{
  "num_hidden_layers": 10,
  "num_attention_heads": 5,
  "num_key_value_heads": 1,
  "vocab_size": 4096,
  "rope_fraction": 0.5,
  "attn_scale": 0.177,
  "init": "uniform",
  "init_std_qkv": 0.0447,
  "lr_mult_qkv": 0.4,
  "lr_mult_down": 0.7,
  "max_grad_norm": 1.0,
  "warmup_steps": 200,
  "final_lr_fraction": 0.05,
  "train_tokens": 143900000
}
Each number is 200 + 20 x the weight over its row's rms, rounded and kept within 0 to 999. Layers, rows and columns count from 0. The size before them is the row's rms in percent of the matrix's.

# layer 4 MLP gate, 448x160, rms 0.129, rows 334-447, columns 120-159
109,249,213,181,211,213,179,179,174,225,208,248,208,212,188,219,188,200,219,222,182,223,184,167,216,190,189,213,221,185,200,199,206,267,211,171,212,220,206,200,202
098,222,204,214,206,207,198,195,248,226,227,183,159,201,189,188,189,223,215,223,184,216,189,174,222,231,174,203,223,221,200,198,215,166,189,179,200,215,232,172,228
097,246,202,192,191,216,195,229,181,194,183,201,175,223,183,211,181,189,156,240,223,239,239,170,189,202,271,191,192,202,208,191,251,199,206,187,184,190,202,192,201
102,219,191,214,226,205,189,192,183,218,219,183,233,187,195,214,208,193,205,221,188,220,210,203,207,186,169,225,170,189,226,183,216,256,229,173,187,206,209,176,169
100,200,183,183,201,219,198,193,154,238,226,222,175,190,203,182,215,197,200,204,201,179,194,195,230,201,192,214,199,210,202,220,186,226,191,213,211,198,220,172,208
104,180,207,195,210,175,173,218,175,212,181,222,206,193,205,195,234,231,212,213,186,210,180,199,196,197,195,163,195,193,195,179,214,193,149,207,177,201,192,165,201
107,212,243,217,165,210,221,203,199,180,217,209,190,195,188,219,180,199,214,199,198,146,229,195,234,173,209,216,180,213,183,209,196,214,201,194,203,196,198,210,166
102,186,160,222,205,205,216,201,220,214,223,237,193,208,219,205,208,217,184,199,186,177,205,199,213,188,192,219,182,207,215,233,173,180,222,212,232,199,176,228,226
092,223,218,209,218,182,156,231,197,204,192,203,223,195,190,233,181,187,238,187,201,219,155,197,222,208,185,212,211,226,203,189,220,232,170,166,191,172,237,179,198
112,187,239,190,204,195,185,212,197,198,206,195,180,185,182,182,202,185,183,198,215,219,191,205,224,187,175,205,179,193,222,191,180,183,174,229,209,200,185,212,177
103,190,212,202,181,192,191,197,181,224,212,202,190,226,227,210,186,179,191,167,207,213,198,186,197,246,186,187,189,194,201,194,178,169,213,197,225,204,185,178,238
093,179,198,196,210,184,191,211,205,232,160,223,179,169,203,199,180,195,213,226,210,184,202,177,201,166,216,232,233,226,188,229,196,188,177,180,200,200,237,186,213
110,224,169,193,201,203,173,205,202,213,197,216,181,204,207,197,223,224,184,184,216,227,215,179,227,197,227,220,192,239,168,192,193,168,182,193,217,198,207,145,210
096,275,207,199,201,170,185,213,208,214,192,199,235,197,214,209,217,198,186,215,175,240,208,186,214,188,196,177,192,210,196,183,210,173,154,183,241,201,211,177,172
109,201,197,192,172,212,186,217,193,217,196,175,217,234,212,224,189,196,177,192,178,182,194,162,186,208,174,191,165,204,215,198,213,200,189,188,158,203,213,199,222
099,163,178,221,178,185,174,208,207,196,183,205,184,189,197,212,189,198,172,213,194,207,198,202,192,193,183,171,172,217,196,245,231,244,227,185,197,178,248,169,244
100,189,204,188,206,197,213,224,187,195,238,208,186,207,198,226,204,202,194,197,193,216,193,201,221,231,189,232,197,193,200,231,159,228,206,185,203,199,195,203,176
087,188,250,185,194,236,223,214,185,199,196,190,195,170,187,199,192,188,206,215,167,170,156,200,179,165,180,164,183,206,224,165,204,233,166,206,188,231,193,170,185
088,204,199,166,206,227,213,196,192,174,251,160,216,186,168,188,176,184,203,199,191,198,219,184,204,177,211,230,186,201,169,185,198,159,210,192,186,190,210,202,177
105,170,195,211,215,212,218,212,166,204,218,205,196,180,185,185,193,181,239,177,171,226,220,222,201,200,230,211,166,203,161,181,192,199,237,197,208,192,203,171,247
102,232,187,222,205,238,194,196,229,213,217,189,174,207,195,229,178,192,203,193,228,165,193,191,191,190,193,245,213,149,204,205,226,197,221,192,239,199,200,183,203
099,205,217,198,222,204,176,193,210,212,215,193,209,168,173,199,207,221,203,171,210,213,200,169,201,184,161,204,155,201,170,219,203,239,175,159,208,195,204,176,173
081,197,198,197,199,189,202,195,218,217,195,171,199,180,216,219,181,208,185,192,190,213,200,185,199,208,219,230,171,204,228,231,191,216,204,201,195,199,246,231,193
097,212,220,203,204,205,206,205,200,229,174,213,179,209,209,221,209,206,202,193,203,195,225,154,185,189,202,207,228,234,171,193,191,172,187,195,224,213,233,208,228
094,211,210,198,209,199,172,204,178,172,211,226,148,178,189,178,213,215,212,219,193,206,192,177,203,218,204,273,208,205,185,202,157,184,197,175,203,200,213,231,172
106,199,223,183,204,184,199,214,210,198,199,173,226,191,204,196,216,208,205,211,216,189,200,181,214,173,183,201,151,211,174,233,223,226,231,171,200,203,185,233,180
107,192,202,201,231,204,145,166,196,199,231,216,190,187,217,170,190,216,227,178,222,201,153,202,200,184,169,212,179,205,172,191,209,207,206,204,185,218,159,173,193
098,203,179,208,188,181,183,239,226,234,172,235,192,231,207,201,197,163,206,203,193,184,173,196,214,191,166,185,199,204,214,224,174,153,193,215,222,221,185,206,208
109,210,202,195,168,200,237,240,210,198,213,197,193,209,185,239,180,215,180,197,221,211,241,173,191,218,221,217,201,170,186,197,200,207,203,191,196,239,171,199,200
096,216,184,229,182,165,210,193,219,197,211,169,210,205,202,199,223,203,203,236,165,195,226,190,213,200,172,226,192,221,196,198,193,185,172,166,214,184,207,205,223
097,210,208,224,235,207,158,156,165,198,246,183,209,209,181,184,178,192,229,222,231,227,197,198,218,195,201,204,177,207,218,210,208,214,176,167,238,197,186,150,193
094,166,208,149,207,192,205,199,249,245,192,188,248,203,216,228,221,216,216,194,198,206,222,205,223,197,209,224,191,211,200,163,226,179,197,190,210,223,200,202,187
088,199,179,199,203,203,182,235,216,219,201,220,200,199,206,249,171,171,193,197,150,231,200,192,203,203,194,220,225,198,198,185,223,158,216,197,212,179,216,179,192
105,171,177,219,231,196,208,185,195,215,196,206,238,211,167,232,236,186,214,181,200,225,178,167,220,177,226,194,192,195,218,186,200,147,136,220,209,209,207,193,197
111,219,209,207,204,159,211,174,199,195,208,188,214,190,209,209,145,223,202,202,187,166,203,210,220,196,229,186,201,248,206,223,174,183,185,201,209,175,181,197,209
098,190,226,221,226,174,188,243,194,212,216,206,178,177,238,176,209,191,202,214,225,216,228,179,229,181,203,157,186,216,204,196,165,196,223,181,173,216,196,195,170
108,177,200,213,210,189,177,202,234,205,200,241,197,216,196,199,227,203,225,196,200,199,228,195,208,173,191,207,180,193,227,216,176,231,219,203,195,233,196,233,192
101,189,222,219,198,197,166,234,235,167,208,171,206,198,207,199,165,172,181,195,182,207,239,192,211,207,184,211,183,182,214,224,177,213,214,229,169,196,197,201,185
096,216,193,181,206,152,182,197,219,186,204,200,199,190,168,230,208,192,199,203,220,203,207,177,177,223,200,252,207,210,185,193,171,213,199,200,211,196,199,205,206
097,241,224,221,206,209,179,225,229,205,208,210,200,182,170,185,189,226,242,241,231,175,175,220,229,162,221,206,215,184,223,182,199,220,167,196,197,194,203,200,197
088,186,187,192,183,175,189,213,202,224,170,191,233,216,188,197,205,208,185,212,259,175,228,168,197,230,170,167,192,184,173,203,215,218,192,196,201,193,202,210,208
090,183,200,196,181,217,185,145,176,227,182,228,195,234,207,175,170,199,178,179,228,224,180,218,216,236,192,172,187,224,178,197,200,184,167,180,176,224,189,200,190
093,222,218,198,211,199,170,197,188,235,227,191,200,259,170,218,195,219,196,201,204,222,186,169,165,212,187,155,186,180,220,211,192,230,216,214,208,207,197,189,188
090,228,187,219,213,208,184,208,216,225,210,176,216,210,191,194,184,156,207,153,244,207,216,191,211,171,192,192,194,181,182,200,199,207,214,258,240,217,192,230,209
102,225,174,200,201,212,172,195,183,194,169,198,186,180,183,215,222,212,203,221,216,205,237,195,217,233,207,238,175,199,203,195,204,191,185,157,222,213,220,215,209
096,202,186,232,186,171,181,231,203,186,236,173,212,190,204,189,179,199,224,214,218,244,206,210,190,209,213,172,194,163,183,191,174,235,211,188,195,175,179,158,214
101,179,211,212,185,172,209,195,181,214,197,198,203,183,254,183,189,223,215,192,201,188,195,195,197,168,241,190,189,214,219,238,209,187,215,198,208,192,206,193,176
092,176,200,207,236,224,224,212,221,207,182,182,202,222,196,182,222,167,179,220,216,202,207,172,217,207,207,198,197,191,186,208,208,198,175,208,215,217,197,166,184
094,162,176,188,190,202,195,213,196,172,210,220,223,215,227,235,207,136,218,225,220,195,204,200,212,196,207,198,206,221,171,198,180,188,212,224,207,203,191,175,193
095,216,227,232,183,197,176,207,189,218,214,189,225,242,199,173,188,204,198,224,225,190,185,173,169,192,217,191,179,176,188,199,195,209,211,201,211,225,177,185,143
093,199,272,195,195,190,202,214,213,193,202,211,177,206,200,196,175,208,183,236,221,206,221,170,152,216,213,208,196,191,212,234,180,187,191,216,175,179,218,200,195
088,238,227,186,188,195,187,189,223,173,219,191,206,184,207,207,205,225,206,212,225,182,233,205,213,220,191,201,216,221,187,211,199,224,171,212,215,178,202,177,196
112,209,235,238,197,200,164,213,245,215,191,220,209,194,230,202,204,185,171,188,187,187,206,191,205,184,202,223,190,205,221,225,215,214,195,198,212,197,222,206,168
101,198,197,183,198,169,193,218,170,199,223,233,199,194,208,189,215,216,191,175,198,173,159,165,194,225,195,222,186,206,209,209,206,206,193,203,188,205,177,162,205
105,200,216,210,213,214,215,199,208,216,203,204,181,229,194,204,229,197,210,237,183,208,192,163,219,196,207,217,175,189,191,184,192,238,224,141,170,193,184,216,200
089,193,188,204,188,196,198,226,220,245,215,209,205,217,160,208,209,211,172,200,232,230,181,194,187,196,169,187,195,185,213,201,205,225,186,206,210,211,209,194,237
100,240,185,211,179,273,226,213,203,194,241,196,169,196,186,199,196,208,181,199,178,207,202,203,230,230,218,209,213,221,202,228,164,218,174,195,212,211,209,230,189
116,165,194,221,207,202,174,214,160,212,238,211,223,223,161,214,211,191,241,180,204,198,229,177,177,202,220,196,206,177,201,213,218,241,179,235,195,223,171,222,205
087,244,227,189,212,181,226,210,200,200,194,210,252,203,207,250,218,206,206,198,240,186,196,189,222,211,230,195,173,183,211,226,168,199,218,199,211,190,212,223,206
101,182,188,175,198,182,207,261,191,197,214,167,194,233,228,183,210,191,176,229,190,183,193,197,176,237,211,198,183,219,175,241,167,195,200,154,201,197,191,210,214
106,191,187,196,227,188,194,221,194,235,206,199,184,194,208,205,197,185,213,239,217,224,211,235,199,168,198,214,199,210,174,233,190,176,180,207,210,205,196,151,191
098,205,203,184,183,190,216,225,238,211,187,200,219,223,206,247,254,197,186,190,212,162,221,187,233,207,191,216,218,218,208,189,196,202,231,191,192,207,213,196,185
101,191,198,205,210,187,178,185,205,207,204,195,187,213,218,219,183,184,206,164,237,211,237,183,199,201,199,199,208,234,196,207,227,189,215,195,218,212,197,206,209
094,213,200,197,193,194,196,212,225,200,210,242,207,206,203,229,173,178,228,185,207,189,211,176,177,209,202,222,197,197,196,189,179,172,202,219,215,240,220,197,195
098,218,237,196,174,189,200,195,189,172,196,223,218,217,208,217,195,186,185,214,175,203,224,205,198,193,167,189,178,209,208,197,211,200,185,217,193,200,178,190,198
096,198,217,181,188,205,183,225,233,186,238,231,160,215,184,184,194,198,210,183,177,194,218,194,223,212,215,199,206,200,150,199,182,210,183,173,192,208,232,178,180
102,207,221,220,209,187,184,205,196,198,199,183,160,209,198,210,202,170,161,195,225,204,225,143,155,223,217,190,180,190,207,196,171,248,202,193,191,206,200,199,162
102,229,209,199,214,148,217,185,213,180,235,179,204,187,212,185,166,198,199,183,216,177,207,186,224,194,197,197,189,216,210,210,201,224,213,181,208,233,152,174,198
097,200,162,171,163,177,195,229,193,180,258,216,201,201,187,179,195,216,183,234,254,213,221,192,194,179,208,182,147,178,199,185,197,191,187,187,189,210,185,205,192
108,228,197,183,172,200,188,211,198,210,190,216,167,218,170,203,183,179,236,216,180,214,218,182,242,211,179,197,190,188,231,150,200,191,218,216,210,217,214,188,184
092,176,211,214,221,197,166,212,205,200,210,192,194,195,208,178,177,190,201,253,220,205,206,214,228,239,198,196,194,214,191,215,198,238,203,201,185,234,209,161,192
112,186,185,187,238,195,210,193,188,195,200,151,178,196,217,222,181,193,209,234,221,180,184,204,191,182,219,187,197,169,180,211,218,170,186,161,169,151,179,200,235
099,182,200,184,230,215,158,190,218,241,190,195,209,220,195,162,194,232,195,217,216,182,199,226,189,202,192,219,196,183,177,202,212,189,203,207,224,199,181,180,217
103,204,214,181,214,230,193,197,204,202,203,214,202,197,213,212,220,146,187,226,210,202,216,220,173,154,203,220,194,243,174,186,216,180,191,209,196,201,192,210,209
104,195,202,220,229,198,171,200,195,217,211,220,197,163,220,250,208,227,195,188,216,192,233,221,256,197,197,234,191,174,205,221,194,200,193,224,194,192,234,198,202
100,164,218,190,223,203,180,231,183,207,212,167,210,234,211,209,202,177,201,231,198,254,215,170,222,192,231,223,193,154,189,203,197,206,186,195,209,179,190,198,223
107,210,218,205,207,210,180,207,169,192,177,198,173,202,167,185,192,214,197,196,214,220,238,195,207,233,204,213,207,210,193,203,219,216,168,206,159,200,197,200,191
092,177,193,236,215,208,198,193,173,202,194,167,214,226,203,207,194,219,205,196,183,204,198,185,167,204,190,168,182,198,204,180,187,186,222,229,180,191,232,212,212
094,212,184,225,174,194,199,241,206,217,199,215,217,227,184,165,233,232,197,202,228,189,208,199,192,189,199,246,165,233,189,172,212,216,182,202,206,230,212,165,205
109,218,216,220,206,183,177,207,185,185,207,186,198,223,195,192,199,202,186,268,207,202,217,219,217,232,171,218,215,217,194,217,216,239,223,204,181,186,175,196,202
095,178,221,181,204,205,206,221,184,187,205,195,231,176,179,217,200,183,193,184,224,224,234,175,208,206,206,217,179,196,206,194,220,178,208,232,168,195,177,205,171
107,195,212,172,181,206,192,208,194,218,223,213,158,229,190,214,182,208,229,185,177,168,220,226,194,195,204,222,220,210,218,211,208,194,174,201,221,186,219,211,241
116,162,217,206,220,235,190,188,248,215,180,168,185,226,242,199,210,190,208,190,196,191,195,208,181,166,205,162,197,182,190,218,193,197,207,206,211,180,200,191,185
106,169,169,194,177,223,215,232,206,208,186,181,207,192,203,198,178,200,171,191,219,226,184,192,181,206,214,222,141,206,207,195,207,140,186,239,201,197,206,200,187
098,229,187,206,155,207,170,228,182,230,245,168,189,211,217,223,170,179,193,208,201,214,213,167,213,158,220,168,166,173,184,189,202,209,162,193,201,190,161,198,212
101,211,201,216,211,216,203,203,217,225,186,213,227,219,201,190,207,161,186,231,201,222,190,211,221,209,211,223,171,221,173,199,165,211,194,197,231,202,241,205,195
103,198,231,180,193,179,179,215,221,195,202,221,222,202,204,195,192,200,169,208,200,176,192,175,212,227,251,192,230,203,217,233,181,194,205,193,207,207,210,207,173
093,181,217,207,208,196,184,223,231,233,192,200,216,197,225,210,209,231,170,186,188,204,187,197,179,209,185,157,190,199,164,205,195,202,124,216,204,214,218,197,182
116,211,222,188,209,180,181,192,176,213,215,196,194,261,221,181,193,211,213,200,198,175,226,217,200,186,179,245,197,204,193,203,181,196,194,204,196,212,199,192,197
097,226,206,168,177,211,197,171,201,230,199,193,192,237,225,239,196,182,212,157,209,183,199,218,196,245,196,200,192,187,206,207,193,213,194,219,194,203,173,167,184
078,226,218,234,218,187,174,191,221,220,222,219,200,214,231,201,209,216,189,203,196,194,186,182,216,224,202,214,195,228,221,174,190,221,218,182,194,221,220,194,169
101,197,202,206,228,224,169,243,229,208,186,207,198,229,200,225,202,177,209,257,202,170,173,197,180,184,209,204,223,187,195,227,209,205,206,186,194,217,193,178,198
115,201,183,169,196,155,210,228,156,207,213,237,214,188,244,213,214,196,214,181,176,175,216,184,209,199,222,218,187,211,195,191,141,198,221,177,209,176,224,167,161
097,198,202,188,232,224,183,210,170,188,225,192,251,197,174,216,217,185,217,234,203,165,229,194,180,158,220,201,211,185,200,163,228,196,200,213,225,225,205,225,215
102,200,204,216,216,221,208,197,181,204,203,191,170,193,191,169,181,196,249,205,175,240,177,191,250,197,182,230,202,227,182,221,193,176,194,205,195,176,179,204,197
094,191,172,207,199,178,215,230,198,196,205,236,181,220,195,178,170,188,163,185,186,189,213,193,227,188,206,188,203,202,201,197,214,209,188,213,205,199,221,191,222
100,251,236,208,194,181,188,216,213,199,204,216,176,184,173,192,191,223,194,174,190,204,187,165,235,222,236,213,182,244,190,210,226,216,190,199,194,202,219,179,194
088,190,228,247,177,199,189,191,229,220,207,177,175,203,189,197,199,221,215,178,240,181,232,163,239,210,189,186,188,218,190,169,224,238,228,182,200,197,182,183,212
092,197,177,166,220,192,174,236,166,224,196,188,204,185,183,199,203,155,193,192,199,153,215,189,226,190,237,206,194,201,213,172,198,252,193,180,197,190,201,234,184
111,216,198,206,196,188,176,161,178,183,192,216,163,209,180,211,191,196,211,189,220,214,205,194,155,210,154,234,185,202,201,190,188,221,176,199,180,201,176,196,176
101,175,208,207,236,190,193,190,207,222,218,204,201,196,185,221,171,168,206,179,216,180,191,177,210,182,201,193,209,213,198,204,221,191,209,201,217,171,206,181,237
100,197,174,201,202,219,215,221,185,229,211,173,191,199,202,202,191,209,217,192,190,204,180,193,198,212,211,166,181,181,196,216,154,230,183,181,166,226,201,220,176
103,206,204,219,201,206,205,193,207,165,237,208,190,216,202,193,213,217,203,175,212,172,210,212,188,172,176,182,215,218,209,188,201,214,209,188,182,175,195,236,140
101,184,155,225,209,200,169,213,190,231,202,215,178,204,196,197,191,205,189,194,196,199,212,181,225,215,222,194,234,208,209,187,214,198,202,195,199,211,175,213,191
102,190,202,188,167,217,222,214,226,210,222,190,184,204,215,216,207,193,235,227,179,209,240,213,191,193,201,195,183,190,172,205,161,207,204,171,184,196,190,249,219
090,187,207,194,197,190,200,217,194,214,182,203,185,192,211,218,211,221,189,219,186,219,221,192,207,197,169,214,157,236,188,202,256,220,182,178,221,214,160,203,171
102,210,215,162,188,205,181,186,211,194,198,216,196,218,203,194,212,214,221,221,192,212,197,180,191,167,163,197,189,190,179,159,237,206,177,159,153,197,197,233,179
092,189,196,227,198,212,193,217,211,185,173,168,226,200,203,203,195,213,198,185,209,187,180,230,198,176,196,205,202,213,200,229,217,205,196,199,181,172,212,222,203
108,193,215,190,171,151,182,176,219,220,207,211,190,183,194,202,196,188,188,221,167,189,200,205,225,208,203,202,172,187,209,229,197,208,221,201,250,169,182,181,224
107,185,179,214,223,183,228,211,195,192,219,185,197,214,246,212,183,173,192,207,222,225,194,169,211,189,215,250,166,204,145,154,191,227,171,162,198,171,197,195,199
091,190,237,223,204,210,222,205,206,210,198,251,199,215,150,187,191,173,189,212,203,231,207,199,205,192,190,192,207,244,197,191,220,199,230,185,156,175,171,201,213
108,191,180,194,207,180,171,211,194,227,215,199,174,225,171,184,169,188,197,209,217,200,187,193,212,185,185,181,215,197,176,215,192,214,256,231,218,182,247,183,210
094,201,204,187,183,189,230,245,206,198,189,169,207,173,197,210,202,197,156,220,187,189,225,219,206,208,207,217,192,207,220,202,185,176,208,216,195,195,195,203,201
083,226,238,192,192,153,182,198,171,187,240,216,205,197,225,217,226,187,178,215,214,188,202,192,218,194,215,202,221,210,181,234,199,212,188,188,200,226,200,204,169